Part of a small language model's weights.
Architecture: LayerNorm before each block, tied embeddings.
Training: a variant of SOAP for these matrices, 322M tokens, 4911 steps.
Each number is 128 + 32 x the weight over the matrix's rms, rounded and kept within 0 to 255. Layers, rows and columns count from 0.

# layer 8 MLP down, 448x1792, rms 0.0804, rows 123-153, columns 224-447
[[ 57 143 147 139 210 144 143  82 100  97 145 106 165 128 101 165 148 110 147 117 189 108 251 133 170 106  72 115 113 122 119 122 179 123 131 155 139 130  81 148  84 130 102 151 163 121 135 128 185 148  77 135 149 144 106  95 106 134  72  92  82 157 155 156 151 100 109 142 111 110 133 126 169 152 180 115 194  87 144 180 106 157 120 123 148 137 133 133  69 145 144 152 151 134 115 145 153 162 115 123 137  85 125 195 162 145 102  99 140 105 201 137 158 139 162 112 175 125 116  72 147 112 139 117 106 124 132  94  94 132  99 144 108 150 126 131  58 141 128 161 138 101  83 170 143 185 127 182 135 103 163 146 123 134 133  86 142 157 186 151 147  98 114 199  72 193 152 186 129 119 122  94  81 131 133 161 127 134 159 105 170 200 134  90 192 162 139 181 158 156 108 116  85 149 129 172  95 101 114 212 145 156 130 114 154 124 172  95 142  67 110 138 140 146 200 175 120 154 145 123 193 189  47 120]
 [145 124 129 118 131 107 134 119 192  44 129 162 155 127 102  76 143 170 150 126 115  93 116 164  71 114  96 154 161 175 242  78 147 103 147 151  75 202 123 167 149 126  92 166 164  96  62 139  96  79 166 127 137 130  92 132 102 151 191 161 151 134  92 176 164 183 135 127 138 153 100 174  91 140 151 101 102 117  84 129 133 146 176 165 173 166 132 155 116  56 139  83 179 205  92 127  96 185 181 122 199 145 142 125 177 115 171 187  67 103 127  94 145 117 115 195  79 147 150 106  96 173 114 112  86  92 136 109 131 191 111 118 138 139  84 114 177  94 130 154  99 147  70 182 177  84 169 208 188 100 138 149 110 149 109 138 113 155 160 126 120 123 116 159 123 102 105 169 128 106 170 231 105 139 157 105 177 180 137 144 124 149 166 172 131 160 141 151 140 137  80 153 143  70 122  92 130 130 115 147 118 125 138  97 145 141  81 162 112 111 156 120 154  85 136 126 152 154 164 128 133  39 139 159]
 [141 136 133 171 109 129 131  81 120 207 142 111 114 144 160 146  96  92  79 122  67 219 172  91 144 142  91 156 187 165 123 159 209 107 127 203  88 128 107 145 117 185  76 170  96 155 135 117 157 134 114 109 132  89  91 150 135 108 121 121 157  81 136  45 176 113  76 121 158 134 146  94 119 128 128 147 174 148 120  55 131 153 113 147 183  96 153  94 161  95 218 135 160 198  89 152 133 128 151 115 128 169 145 129  80 149 153 154 148 148 145 198  91 123 202 143 132 155 129 127 122  72 108 187 138 110  74 120 168 160 147 150 129 109  74 119  98 136 172 190 178 110 208 148 141 143 156 187 185 157 166 127  83  74 168  88  95 141 140 146 167 118 181  94 109  86 179 151 152 151 106 144 150 165 102 116 141 135 173 147  64 154 110 167 168 139 140 149 169 123  80 134  86 157  92 147  79 120 122 145 104 169 192 130  88  66 158 103 161 116 155 147 102  95  65 108 133 155 137 130 177  82 178 172]
 [109 122  91 122 147 106 184 142 164 134 113 108 145  99 158 109 126 139 167  99 178 120  97 133  80 133 173 125 178  87  91 126  98 122 215 122 148 118 114 120 124 154 117 154  98  86 129 175 133 133 139 128 119 135 153  98  97 190 150 113  65 102 106 101 106  85 118 164 146 144 165 149   8 134 132  99 107  74 121 186 143 168 129 140 174 114  97 164 135 143 158  43 137 192  90 160 139 124 111 174 184 103 158 127  95 102 193 127 170 143 120  55 170 149 158 133 167 105 144 141 128 214 179 168 155 157 101  73 152 128 230 143  66 140 154  71 127 168  90 152 116  87 152 176 132  52 135  86 100 145  92 183 146 102 143 168 107  88 177 136 110 126 147 136 182 173 108 155 174 123 123 114 139 179 133 139 162  91 121 179 102 122 195 119 111  99 148 139 161 182 101 105 170 135 118 119  93 152 206 147 151 123 110  95 124 187 135 104 173 142  98 215 169 152 195  99 110 169 110 101 194  97 166 162]
 [107 169 190 144 149  79 127 126 129 148  98 123 145 143 127 143 124 100 173 126 206 126 145 150 111 148  93 140 148  64  86 135  85 125  97 162 140 145 182  99 120 199 152 128 162 162 114 149 150 130 164 161 139 132 157 100 166 100 114 142 126 104 152 137 117 122  68 119 146 122 129  96  71  90 116 123 145 145 150 105 187 137 157 100 119  69  87 169 116  69 117 142  85  93 145 106 150 118 187  99 145 140 103 133 159 178 119 115  96 164  98 110 152 134 178 125 173 123 131 123 155 163 131 157 165 166 136  79  61 130 148 129  69 136 112 140  82 104 119 158 106 112 131 141  97 154 147  99  76 159 171 152 150  88 121 122 151  73 149  86 116 107 142 104 141 114  82 137 173 170  84 133 205 111 156 205 158 132 158 105 113 105 118  80  83 111 195 163 159  74 157 131  92 208 149 117 155 135 152 129 102 113 129 109 113 128 125  85  95 153 182 147 145 128 118 171 138  97 178 157 111 172 173 170]
 [171 116 174 126  83 132 112 112 113 139 143  82  93 103 156  89 148 153 179 104 151  94 131  65 174 135  80 149 109 133 159 135 149  82 172 111  73 169 155 131 153 113 123  87 157 145  65 118 124 175 101 129 121  25 152  64 136 110 181 135 111 113 104 123 166  85 106  84 129  87  82 150 123 170  97 174 137 150 125 193  90 151 127 149  83 174 160 123 153  92 137 129 127 123 181 164  86 126 113 165 142 179 152  69 104  95 139 128 142  65 121  47 152 135 152  87 126 127 128  78 130 115 132 104 143 125 141 162 137 128 174 148 165 160 127 155  93 119  72 124 140 181 177 133 132 166 134 190 149 104 133 122 117  98 105 132 128 144 167 131  93 146  87 127 166 151  75 120 194 128 109 113 134  71 116 159 133 125 122 201  59 123 165  99 104  79 160 150  77 137 145 150 177 104 100  92 173 133 168 130 131 111  91 117 122 157 171 117 118 138 114 124  96  88 129 163  57 130 100 159  82 114  90 135]
 [152  83 161 137 176 120 133 135 127 155 138 165  88 162  94 167 140 109 110 137 105 101 216 156 111 106 126 128 114 130 100 169  98 125 117 109  98 188 127 157 128  72  76 100 150 136 103  92 140 121 136 167 168 117 163  90  73 115 129 128 173 125 153 164  72 106 132 131 188 101  96 113 171 194 144 105 199 160 175  99  88 151 113 145 128  99 145 209 168  73 107  92 140 130  93 125 117 166 104 169 133 122 112 176 132 102 165 113 141 115 159 169 129 145 117 140 184 149 105  43  77 185 112  92 138 126 131 139 100 102 186 146 102 116 132 142 162 134 108 112 163 188 112 190 125 123 138  88 170 105 157 144 156 171  68 129 104  83 103 119 137 109 131 167 149 175 125  77 130 158 154  84 103 140 148 161 162 105 125 141  87 182  61 139 139 133 104  77  79  92 162  75 133 131 142  76  52 136 134 136  90 128 143 120 105 145 138  83 141 126 120 100 155 119 114 197  94 170 103 142 102 149  97 110]
 [142 127 111 104 134 123  50 160 121 102 110 165 100 117 153 116 132 166 117 129  94 122 205 112 174 172  95  97 101 148 113 150 131 173 142 130 149 149  97 144 146 137 108 176 144 175 105 135 109 166 114 151 140 137 122  99 174 176 162 102 120 131 144 152 104  98 126  98 115 155 153  68 104 104 114 160 149 131 147 145  58 169  93 172 149 154 102  73 116 154 133 103 125 172  91 151 116 151 126 111 178 138 122  96  92 120 203  99 173 165 130 103 131 132  90 161 121 161 121 182 106 151 168 178 162  93 131 154  87  91 139 131 145 197 109 162 128  95 131 151 132 123 173 113 138 141 112 181 139  94 103 129 139 121 123 102 112 114  62 115  97 111 117 140 158 180 150 136 169 194  93 121 115  87 153 153 103 128 101 146 112 115  93 172 121 111 150  96 182 121 155 130 147  89  47 115  91 132 128 125 135 129 178 175 117 113 125 117 154 157 166 141 158  64 110 126 107 168 181 139 192  82 161  94]
 [174 166 119 154 125 126 134  91 131 118 217  95 143 154 112 147 119 104 119  82  85  91 115 119 112 119 113 121 135  65 194 106 145 145 120 154 133 168  76 119  97  94 154 105 131 130 113 118 140 122 142 167 162 131  64 167 150 129 172 141  83  89 144 195  71  76 113 162 137 124 129  84  89 153 151 140 107 122 164 136 121 156 136  85 126 103 142  93 164 195 112  67 144 153 110 112 120 152 152 115 117  98 111 113 103 122 144 178 165 107 130 134 171  76  70 107 129  81 119  80 171 155 138 139 120 132 198 166 135 124 133 237 135 136 105 160 162 114 107 107  65 141 132 135 137 133 204 129 134 126 127  91 151 109 146 129 174 168 121 167 144 122 138 160 139 112 145 147 142 130 112  95 118 130 148 138 162 166 146 108 138 180  98  88 110 101 137 150 185 120 144 141 114 125  98 123 137 134 121 189 130 152 147 146 169 160 134  78 162  99 169 106 150 131 104 114 124 146 112 176 220 117  63 215]
 [188  80 124 182 120  93 131 186 133 146 101 116 108 187 140  94 100 152 126 133  91  97 118 105 171 153 152 133 120 144 145 171  89 155 236 181 164  58 135 114 137  65 169 106 145 126 155 176 148 166 109 139 129 117 119 150 116 123 114 128 143 123 107 202  76  89 114  73 136 154 110 105 123 146 128 145 144 127 137 164 112 115 130 105 136 170 129 102 182 140 169  57 127 136 161 173 132 100 153 131 111 133 162 139 137 111 132 185  81 126  72 177 140 112 101 109 186 158 165 157 140 173  85 174 132 130  84 152 170 164 143 156  79 125 134  94 113 144 153 135 160 143 114 143  96  82 102  94 162 157 164 144 124 102 116 151 126  83 103 130 142  67 189 123 104 103 166 132 123 104 129  95 140 142 119 160 108 151 146 100 159  38 167 111 148 156  68 116  98  88  98  95 103 124 158 172 186 121 143 208 117 102 147 123 159 154 130 116 137 108  99  96 127 144 112  64 162 167 123 164  91 136 122 104]
 [190 147 112 104 148 108 148 178  79 157 183 155  98 144 158 181 103 100 162  86 169 168 172 136 141 198 180 139 146 122 167 142  88 144 136 175  54 131  98 115 152 117  84 116 216 104 149 111 139 124 155 178 160 134 110 126 115 115 154 150 132 204 136 115  77 163 146 106 140  81 138 116 138  94 156 146 102 135  85 145 115 114  99 120 141 117  94 124 162 126 184 138 103 178 114  96  82 120  88 135 135 140 153 162  80 131 155  98  99 158 152 154 114 106 123 155 132 136  95 134 149 124 159 183  93 132 155 129 118 161 143 152 133 115 120 134  94 138 143  99 123 118 146 144 138 114 125 105 167 128 172 160 168 172  97 146 143 100 147 127 155 131  72  80 186 139 119  90 148 106  80  88 106 113  93 144 100 121 135 224 123 110 136 155 122 116 128 142 131  97 132 105 104 111 100 125 161 137 113 153 123 186 128 111 170 145 153 148  82 139  79  72 165 140 106 129 123 187 157 124  95 183 152 138]
 [107 146 133 129 141 176 105 147 137 124 149 178 137  71 132 152  99 159 121  96 150 173 198  73 118 138 125 131 141 173 114  68 107  96 187 143 119 161  82 106 119 116 194 149 130 135 127 138 142 153 137 163 150 115 138  63 133 146 160 130 115  68 156 161  92 107  58 126 146 134 153 160 128 144 113 137 132 167  76 165 196 150 112 127 126 103 138 114 133 130 133  98 178  98 139 115 190 145 150 121  97 127 154  99 181  86 121 108 138  95 135 123 107 156 113 121  79 146 124 133 138 149 161 119 108 116 117 127 160 141 113 204 115  83 137 142  88 184 126 102 159 146 140  91 102 107  89 115 128 155 128 130 111 111 131  97 130 199 147  70 144 123  96 136 115 164 120 125 159 142 146  85 125 123  81 118 111 112 137 167 130  97  67 128  87 133 148 128 130 148 117 135 113 138 109 174 154 177  72 162  95 138 105 144 131 117 159  99  98 141  61 148 131 136 129 189 148 136 119  81 170 138 153 118]
 [119 159 128 162 160 140  60 174 152 127 143 146 143 162 183 144 142  96 175 165 132  89  77 153 127 152 148 167 110 197 162 117 114 124 181 175 136 208  96 171 138  70 135 108  99 125 160 164 190 105  77  92  96 176 134 176  92  84 157  73 129 175 150 142  97 144 134 137 189 153 130 117 178 152 153 162 152 171 161 147  71 120 107 170 107 134  97 159 159  95 165 111 144 120 134 119 122 154 140 134 160 141 140 183 179 160 152 131  91 153 135 143 171 127  47 153 110 163  96 131 191 110 133 157 169 109  50 146 101 169 109 179 119 148 101 134 125 100 116 112  99 133 149 142 162 112 124 153 170 138  84 141 125 159 125 162 141 181 146 151 159 102 175 162  89 108 122 227 126 179 123 129 139  86 150 190 117 124  90 125  91 180 116 125 141  99 158 149 122 106 137 248 111 147 148 123 103 148  76 187 162 112 146 166 145  61 132 132 152 139 129 148 142 130 121 153 119 129 178  94 118 116 140 174]
 [152 163  49 187  97 151 131  98 183 144  87 166 120 128  98 112  91 146 158  79 163 163 114 132 164 136 136 123 136 119 197 125  89  83 157 157 139 138  95 164 130 158  84 112 194 105 154 156  83 161  84 131  97 128 114 142 149 125 178  74 154 178 104 111 149 182  81 131 115 120 111 114 164 153 111  79  93 104  96 129  63 151 169 189 134 106 132 122 107 126  93  83 114 126 116 142 172 183 176 144 115 165 171 148 160 121 140 135 159  63 137 206 151 129 140 113 147  99 145 102 108 102 154 133 212 130 105 152 121 125  69 145 110 139 136  80 144 113 110 166 117 169 131 139 123 192 118 156 120 181  98 178 149 113 101 175  30 109 169  97 128 170 199 155 195  33 194  94 101 122 106  90 158  89 133 162 136 115 153 148 173 110 182 131 203 205 169 154 117 156  76 142 140 111 140 205 161 116 140 168 137 133 141 124  92 150  90 154 167 165 109 172 156 138  77 140 149 146 117 112 156 115 118 101]
 [176 100 223 153 170 121 150 125  84 158 133 221 162 113 186 102  95 114 141 150 112  96 174 151 155 182 138  97 110 104 131 168 143  59 121 174 135 128 124 126 122 176 172 134 141 126 172 119 122 159 104 163 132 122  62  94 138 108  66 146 124 147 125 174 109 129  98 118 119 131 167 148  87 108 118 126  75 134 115 144 134  46 124 141 110 139 144  96 104 102 116 167  99 136 120 133  75 141 138 107 109  76 190 189 117 146 141  98 152 139  93 114 153  77 151 175 161  98 133  87  72 117 124 134  94  95 128 200  95 151 126 172 216 141  85 149  92 174 116 131 146 121 152 158 118 125  96 194 155 109 133 179 105  98 162 226 115 151 154 129 131 120 175 153  90 236 133 128 129 108  93 173  71 111 140 183 129 116  96 172 119 164 119  95 143 135 177 122 169  90 113 109 136 129  76 140 169 117 141 146 107 143 164 170 185 182 137 118 103 103 171  97 171 146 128 132 130 116 162  97 182  95 168 114]
 [155 148 112 190 103 164 149 120 177 132 132 118 123 105  82 167 139 105 151 119 141 158 186  88 152 134 187 158  98 165 118  43 113 131 131 119 126 164  93 161  94 110 112 109 167  56 163 124 112 118 174 156 120 173 151 195 128 169 133 145 107 115  89  92 167  71 104 129 111 163 126 152 124 156 144 135 130 116 209 179 109  84 111 116 132 138  88 121 116 133 168 162 143 198 107 125 145 154 207 166 101 127 192 129 145 169 185 117 125 149 106  97 137 178 156 159 136 113  94  95 146 149  88 144 124 132 121 157  83 138 118 155  99  58 125 136 133 120 100 153 149 138 137 117 169 153 154 105 123 107 166 126 116 118 160 118  94  79 181 127 176 126 143 136 113  71 138 181 131 117 131 123 118 133 120  88 134 164 146 112 118 109 122 146 132 155 119 112 163  73 149 160 137 173  97 151 133  89  78 133 148 134  98 159 163 181 125 115 204 113 124 149 139 108 116 154 113 123  70 124 114 140 132 138]
 [110 167 114 112 200 142 142 110 106 159 115 132 149 130  98 149 168 109  61  83 159 127  74 206 139 116  99 125 121 138 138 135 145  85 146 159 106 100 144  69  99 144 154  85 170  97 119 155 149 119 128 146 170 136 205 146 133 178 174  92 122 104 175 107 166 174 122 128 164 148 209 139 119 128 113 175 125 120 144 211 142 142 135 114 133 151 161 130  97 172 119 171  91 132 165 122  94 156 134  74 131 141  67 147 184  96  80 132  75 161 167 123 147  82 185  57 131 181 136 116 125  98 167 118 119 133 119 162 149 115 112 116  99  96 111  60 137 141 159 159 172 123 117 195  78 113 179 130 120  93 124 165 148 121 105 112 139 216 142 126 150 131 145 180 163 122  94 145 129 135 102  96 135 120 137 100 216 151 145 148 118 117 145 135 131  45 140 149 182 157 150 102 201 131 181 146 127  90 149 110 162 124 105  72 128 148 165 154 107 146  98 112 163 136 152 105  78  94 128 107 142  74 107 155]
 [171 126 140 141 100 151  86 107  94 147 112 113 164 156 140 163 133 124 126 162 162 131 105 125 119 137 110 126 167 152 121 136 143 133 164 140 149 180 148 121 204 138 111 100 125 112 135 165 141  99 149 179  84  91 142 138 185 177 101 137 204 135  64 128  99 150 155 147 153 106 157 156 135 100 112  86 107 137 200  94 120 127 155  93 150 152 146 206 145 112 146 168 124 105 104 155 163 145 165 181 149 159 130 135  61 154 100 145  73 105 130 125 124  84 151 145 137 188 139 139 135 109 124 152 130 117  92 167 130 102 140 142 133 177 162  79  94 154 146 120 175 155 110  88 153 173 136 138 233 114 102 130 149  82 129 153 110 169 103 144  89 151 146 161 152 176 186 130 105 109 113  97 138  98 156 167 151  84  99 166 147 108 109  58 168 122 129 116 142 118 183  86 152 135 131 125 146 171 113 133 154  61 113 145 143 124  89 154 103 130 116 154  97 111 188 207 139 140 116  73  96 122 203 156]
 [139 138 167 156 120 175 113 126 141 149 136 133 106 143 157 106 145 120  92 125 152 161 157 178 205 113 130 144 128 139 151 132 167 202 132 117 138 145 145 162 106 129 117 164 132 107 150 132 131 124 143 114 113 116 210 128 146  78 186 145 188 150 156 127 137 160 149  70 164 173 130 109 133  70  95 112 119 168 159 145  80 113 104 107 172 137  96 148 120 122  86 113 129  75 104 113  95 196 156 116 123 120  99 160 141 156 159 110 174 184 127  93  85 161 158 161 102 151  93  97 140 183  98 133 236 126 159 118 175 172 179  93 114  89 154 128 160 112  98 138  88 166 181 156 106 154 113 151 114 101 148  66 140 129 104 111 138 101  83 111  67 146 147 117 152 112 106 250  94  91 179 142 103  50  71 159 120 115 159  96 203 126 129 121 149 218 126 119 118 159 167 133 116 186  66 166  82 133 101 156 115 119 143 158 167 149 172 124 112 149 137 138 145  92 143 156 113 150 118  66 149 134 104 118]
 [150 177 187 144 108 157 151 179 203 127 129 130 134  90  72 117 157 135 137 137 124 103  98 137  79 139 165 145 126 110 106 162 168 128 203 137 176 138 134 121 159 117 164 103 180 175  90  89 105 122 107 141 120  70 172 116 162 127 139 190 115 143 157 147 152  67 116 125 112 182 181 174 158  84 105 144 119 170 141 126 166 185  92  94 160 116 110 136  49 108  65 122 130 124 151 128 151 149  66 175 161 146 181 130 121 125 115 124 140 135 104 150 120 149 177 124 187 140 102 147 187 124 123 122 115 154 121 148 172 159 145 167  74 123 128  93 129 141 161  91 204 175 126 164  95 163 148 104 104 131  59 121 160 110 196 117 163  94 157 126 135 134  67 146 161 137 122 142 165 178 146 107 122 141 143 120 148  86 164 104 154 181 109 144 156 165 123 151 150 169 132 111 135 115 144 124 156 124  97 145 114  74 146 164 110 128 112 166  86 171 133 163 157  99 110 162 111 120  91 116  65 105 137 125]
 [ 41 107 112  58  91 105 128 153 114 163 170 108  96 223 172 120  95  73 156 140 148 108 118 135 103 165 114 145  19 100 131 166 233 122  90  55 193 185  80 167 166 100 145 182 115 135 190 177 143 125 103 113 175 139 143 161 157 172  68 157 140 149 134  88 123 143 148 157 116 138 177 178 156 128 158  90 135 115 133 137 139  72 169 137 200 150 118 158 169 160 134 168 165  53  84 138  88 129 137 110  55 146  95 159 125 131 106 184 119 137 132  72 177 131 183 137 122 122 158 155 114 113 145 152 144 134 144 152 167 188 163 110 148 151 122 139  90 103 124 109 149  95  90 138 176 119  78 190 108 132 194 176 194 146  74 111  78 146 104 177 114  91 112 119 129 136 187 127 165 124 136 143 148 132 167 139 105 126 108 168 119 160 124 151 137 180  82 116 113 125 119 113 149 169  80 186 133 124 112 157 148 113 132 182 142 104 104 143 134  62  84  60  64 153 137  91  87 194 135  89 143 134  88 134]
 [153 167 117 184 103 100 149 204 142 166 114 108 152 120 145 117 173  89  98 165 178 132 135 136  67 104 159 201 126 116 109 143 126 161 146 142 170 150 142 128 136  67 141 146 115 122 106  81 177 124  87 140 124  86 116 175  76 104 158 128 175 181 166 167 120 158 118 116 107 107 141 165  95 171 165 162 130 131  89  89 117 146 177 121 141 141 122 157 128 136 157 133 144 120 179 112 173 142 111  92 126 143 168 142 163 156 165 157 152 202 114 101 113  85  99 155 156 142 142 164  97 179 150 136 119 111  85 162  44 168 144  84  71 140 115 160 104 159 119 103 152  92 160 225 117 115 127 148 164 117  85 111 160 117 117 166 119 166 139 119 205 129 220 101 157 130 100 104 142  99 109 164 137 119 112 102 109 109 112 126 158 136  83 141  46 104  96 114 171  68 108 181 155 141 185 158 121 127  53 159 156 187 103 140 135 154 129 141 125 134 167  70 155 127 109 133 146 130 201 161 126 130 151 114]
 [129 110 163  74 154 116  82 126 188 171  95 152 178 133  52 125  64 104  66 117 142 162 156 154  95 150 170 133  83 166 201 183 132 103 131  86 127 100 126  92 169  62 138 168 157 117 141  91 108 122 188 183 184  94 170 139 109 108  75 138  95  97 145 151 147  65 159 116 121 141 164  85 139 126  67 115 147 166 142  94  77 138 136 110 168 111 136 147 158 138 164 146  75 126 132  59 115  92 160  99 199 148  99 107 164  89 130 132 117 171 107 183 207 122 176 134 113 136 136 134 147 142 114 171 193 184 106 210 135  91 182 123 146 152  81 101 190 110 143 151  94 156 159 109 121  85  89  96 164 127 138 172 120 129 167 142 149  87 143 162 151 117 127 144 148 158 119 143 131 222 155 155 189 169 175  90 128 108 131 170 112 144  74 136 124  74 143  97 163 152 155 126 181 146 109 141 128  81 229 136 150 113 142 145 132 163 131  97 115 104 122 179 137 147 115 127 165  85  95 131 124  99 120 142]
 [168  79 134  97 132 107 202 189 173  97 155 114 117 143 122 107 168  86  95 100 142 141 109 119 125 107  55 102 106 164 172 208 151  90 150 120  96 127 158 146 152  87 159 109 199 126  74  90 129 159  92 155 115 157 161 116  76 121 179  59  89 212 143 144  83 120 119 150 134 124 120 155 102 157 130 103 129 102 145 109 143 153 172 163 120 175  93 121 109 131 109 191 171 118 120 133 107 133 125 115 145 137  83 157 233 167 134 168  82 133 113 119 180 118 183  84 126 134  93 104 132 176  82 143 135 165 112 133 176  98 100 169  71 113 120 130  98 113 152 173 129 112 111 157 127 152 144 168 135 141 175  80 143 175 142  54 168 178 109 163 136  86  80 153  98 197 153 144 152 128 115 116 141 119 186 101 220 110 155 139 124 126 130  99 111  99 122 111 105 163 148  47 150  68 183 182 150 167 193 144 151 135 124 122  96 117 102 134 134  84 124 142 115 169 141 107 151 126 174 156 156 120 132  91]
 [141 130 182 119  81 181 124  94 157 160 183 116 143 159 109 151 135 146 120 103 133 156 137 187 144 176  46 176 167 179 151 117 122 149 153 171 118 105 129 115  85 104  98 118 140 159  93 119 139 132 154 168  70 139 103 130 108 116 145 135 120 132 193 137  46 164  53 120 113  84 111 134 129 102  72  77 204 165 105 151 209 117 120 137 103  82 113  91 152 123 158 107 166 161 189 138 103 159 118 139 138 182 170 113  72 134 201 136 142 124 166 132 143 111 133 140 116 153 122 123 120 168  88 147 121 121 162 143 155 155 191 131 142 140 127 114 110 135  99 105 211 130 134  87 121 112 108 119 147 116 149 144 165 141 167 169 131 110 111 157 126  69 132 110 133 172  92 121 148 137 168 100 179 168 149  92 171  82 158 122  96 200 180 122 143 160 142 115 141 184 161 130 169 144 125 106 138 155 174 171 203 102 123 174 182  80 144 125 142 181 164 116 132 135 126 100 130  72 101 119 109 118 111 143]
 [ 67 105 131 183 147 150 122 129  99 118 160  83 138 175  72  98  98 147 124 155 215 102 150 147 188 123 148 176 160 151 134 116 139 154 165 127  69 183 159 135 162 118  92 111 147 121 136 142 180 124 186  73 147 108 115 112 160 143 122 117  78 118  83 137 192 169 131 152 139 138  71 113  93 168 183  84 144 164  76 121 201 111 166 181  86 111 118 179 153 153 176 131  97  84 114 186 109 188 192 138 115 125 160 149 118 150  92 134 168 142 113  89 129 123 118 189 179 109 152 153 147 161  82  77 135  93 125 102  91 157  48 137 139 120 103 171  74 110  89 104 194 132 138  81  94 126 118  92 114 136  78 175  86 134 132  92 102 116 146 108 127 124 121 121  97 155 159 135 110 137  96 184 140 134 187  85 105 110 174 131 158 145  51 123 151 132 104  73 156 131 115 137 110 103 151 126 155 117 131  51 113 112 123 212  70 102 137  37 133  73 124 119 178 165 125  82 131 109 135 119 102  91 111 109]
 [ 94  38 126  87 170 107 112 169 151 101 108 167 140 103 106 125  96 154 153 161  88  96 101 194 120 116  92 166 179 114  89 114 136 142 114 127 150 116  77 138 165 112  96 180 163 170  98 171 155 138 106 176 147 190 183 128 118  89 154 145  87 124 107 154 126 185 133  71 115 123 148  87 105 128  94 122 132 125 195 167 158 114  92 113 136 176 168 145 116 166 127 161 139 140 184 107 155 136 146 119 151 184 110 123 131 132 116  91 166 119 100 123 136 133 111 105 161 193 143  61 138 126 146  93  82 111 132  93  89 115 129 108  40 127  71 148 152 152 128 157 112 177 165 116  90 140 175 127 172 117 155 149 101 133  44 100 103 145 170 161 108 138  84  33  68 121 184 100 105 204 104 138 139 148 161 126 176 155 121 118 173 163 156 155 188 145 137 171 166 102 131 162 106 127 103 171 147  96 160  78 170 147  87  74 134  60  81 127 108 126 132 151  72 126 151 164 125 108 151  70 107 157 116  92]
 [176 110  74 111 175 118 103 116 115 133 127 145 148 149 171  55 165 163  98 154 177 159 148  88 134 138  84 123 150 137 131 142 142 143 130 150 170 145 108 160 200 123 162 115 158 112 152 143 141  95 184  81 134 120 157 128 172 137 127  89  96 119  56 103 160 167 105 139 133  93 113 121 107 123 130 127  78 134 128 192 137 162 170 117 138 140  80  65  71 142 154 164 181 146 165 136 113 148  83 137 132 145 139 124 146 135 138 142 175 104 161 115 116 101 126 113 119 136 111 135  94 119 182 105 146 112 128 155 128 172 109 137  90 131 102 136 147 210 185 144 100 185 101  87 126 141 129 110  68 101 114 205 151  80 119 147 174 125 142  96 155  94 129  68 151 153 138 123 113 109 149 150 140  75 152 175 127 113  47 113  74 143 106  94 156 152  99  83 140 146 156 149  94 136 177 112 130 101 124 147 126 127  56 128 114 111 135  69 161 179 122 177 108 171 143 128 151 181 162 127 141 168 134 177]
 [142 161  94 108  89  91 148 152 112 125  54 171 137 114 104 125 159 111 179 131 164 126 127  75  87 117 153 102 136  87 175 116 111 121 121 166 159 146 147 109 143 117 175  91 200 126 119 141 155  85 165 106 105 167  94 181 163 104 163  99 106 183 151 133  99 132 167 186 141 158  85 121 194 136 134 158 120 123  60 159 117 119 171 170 153 118  93 136 114  47 156 163 111 127 161 175 163 170 146 119 137 151 179  55 112 126 140 111 111 131 107 110 118 157 153 203 123 125  90 142 151 142 130 136 159  94 135  87  89  49 130 102 166 186 105 144 155  95 126 138 140 154 100 161 107 123 119  88 132 104 122 125 120 178 115 133 205 137  65 126 134 122 101 101 121 135 152 151  98  80 140 136 120 117 118 131 158 141 114 140 139 156 134 117  67 127  90 185  99 173 168 131 193  76  90 146 123 114 151 119 123 169  67  87 128 128 161 132  99 121 158 116 110 172 200 199  70  69 115 110 107 153 140 145]
 [176 158 127 127 165 157 143 124 114  66 103 190 102 109 114 165 128 151  78 107 146 127  95 136 132 124 176 195 179 174 105 158 112  98  82  99 132 118 120 131 138 109 107 137 170 148 110 155 147 114  80 123 116 153 148 136  95 185 121 136 139 163 144 154 140 127 102 126 178 126 102 137 184 113 116  88 141 143 186 131 128  93 159 136 168  95 114 136 151  89 116 116 115 104 147 125 114 163 137 139 106 100 136 168 117 121 124 126  91 150 169 176 158 164 166 165 106 195 169 165 191 138 134 148 141 110 125 133 152 150 126 129 149 112 102 108 164 160 123 123 111  84 149 150 158 164 169 112 154 113  67 149 135 142 110  54 182  76 160 106 135 116 118 105  39 152 152 147 139 110 125 139 132 115 163 170 128 189  94 161 145 138 126 100 181 161 150 186 111 168 132 123 149 170 106 159 178 131 159 128 133 110 114 158 118 174 140 157 154 194 132 172  96 155 109  66  93 139 141 169 113 107 114  92]
 [136 110 137  95 164 175  90 137 130 146 184 123 148 162 115 123 144  81 122 108 134 136 176 145 137 132 116 110 132 132 117 150 154 150 117 125  95 110  89 145  54 136 126 154 121 127 141 208 190 140  95 107  89 102 161 125 138 134 139 101 184 147 147 127 117 170 121 120 188  97 151 161 192 150 169 133 141 175 152 127 159 158 147 101 176 149 147 227 129 129 172 131 192  82  96 123 150 157 172 127 146 114 111 158 123 146 110 114 108 136 118 162 136  67 163 137 140 109 159 187 107  88 186  95 105 116  91 134 143 161 148 182 147 138 130 109 135 143 111 140 115 162  91 160 120 108 210 115 101 113 110  64 116 171 200 116 142 187 119 110 126 128 161 141 155 112 152 201 114 107 162 125  87 146 100 170 123 123 138 139 109 115 120  92  73 107 106 122 114  79  81  99 133 128 107 136 122 125  98 129 146  90 174 157 171 123 112 169 136 145 106 121 168 130 164  93  89 129 134  98 167 106  97 126]]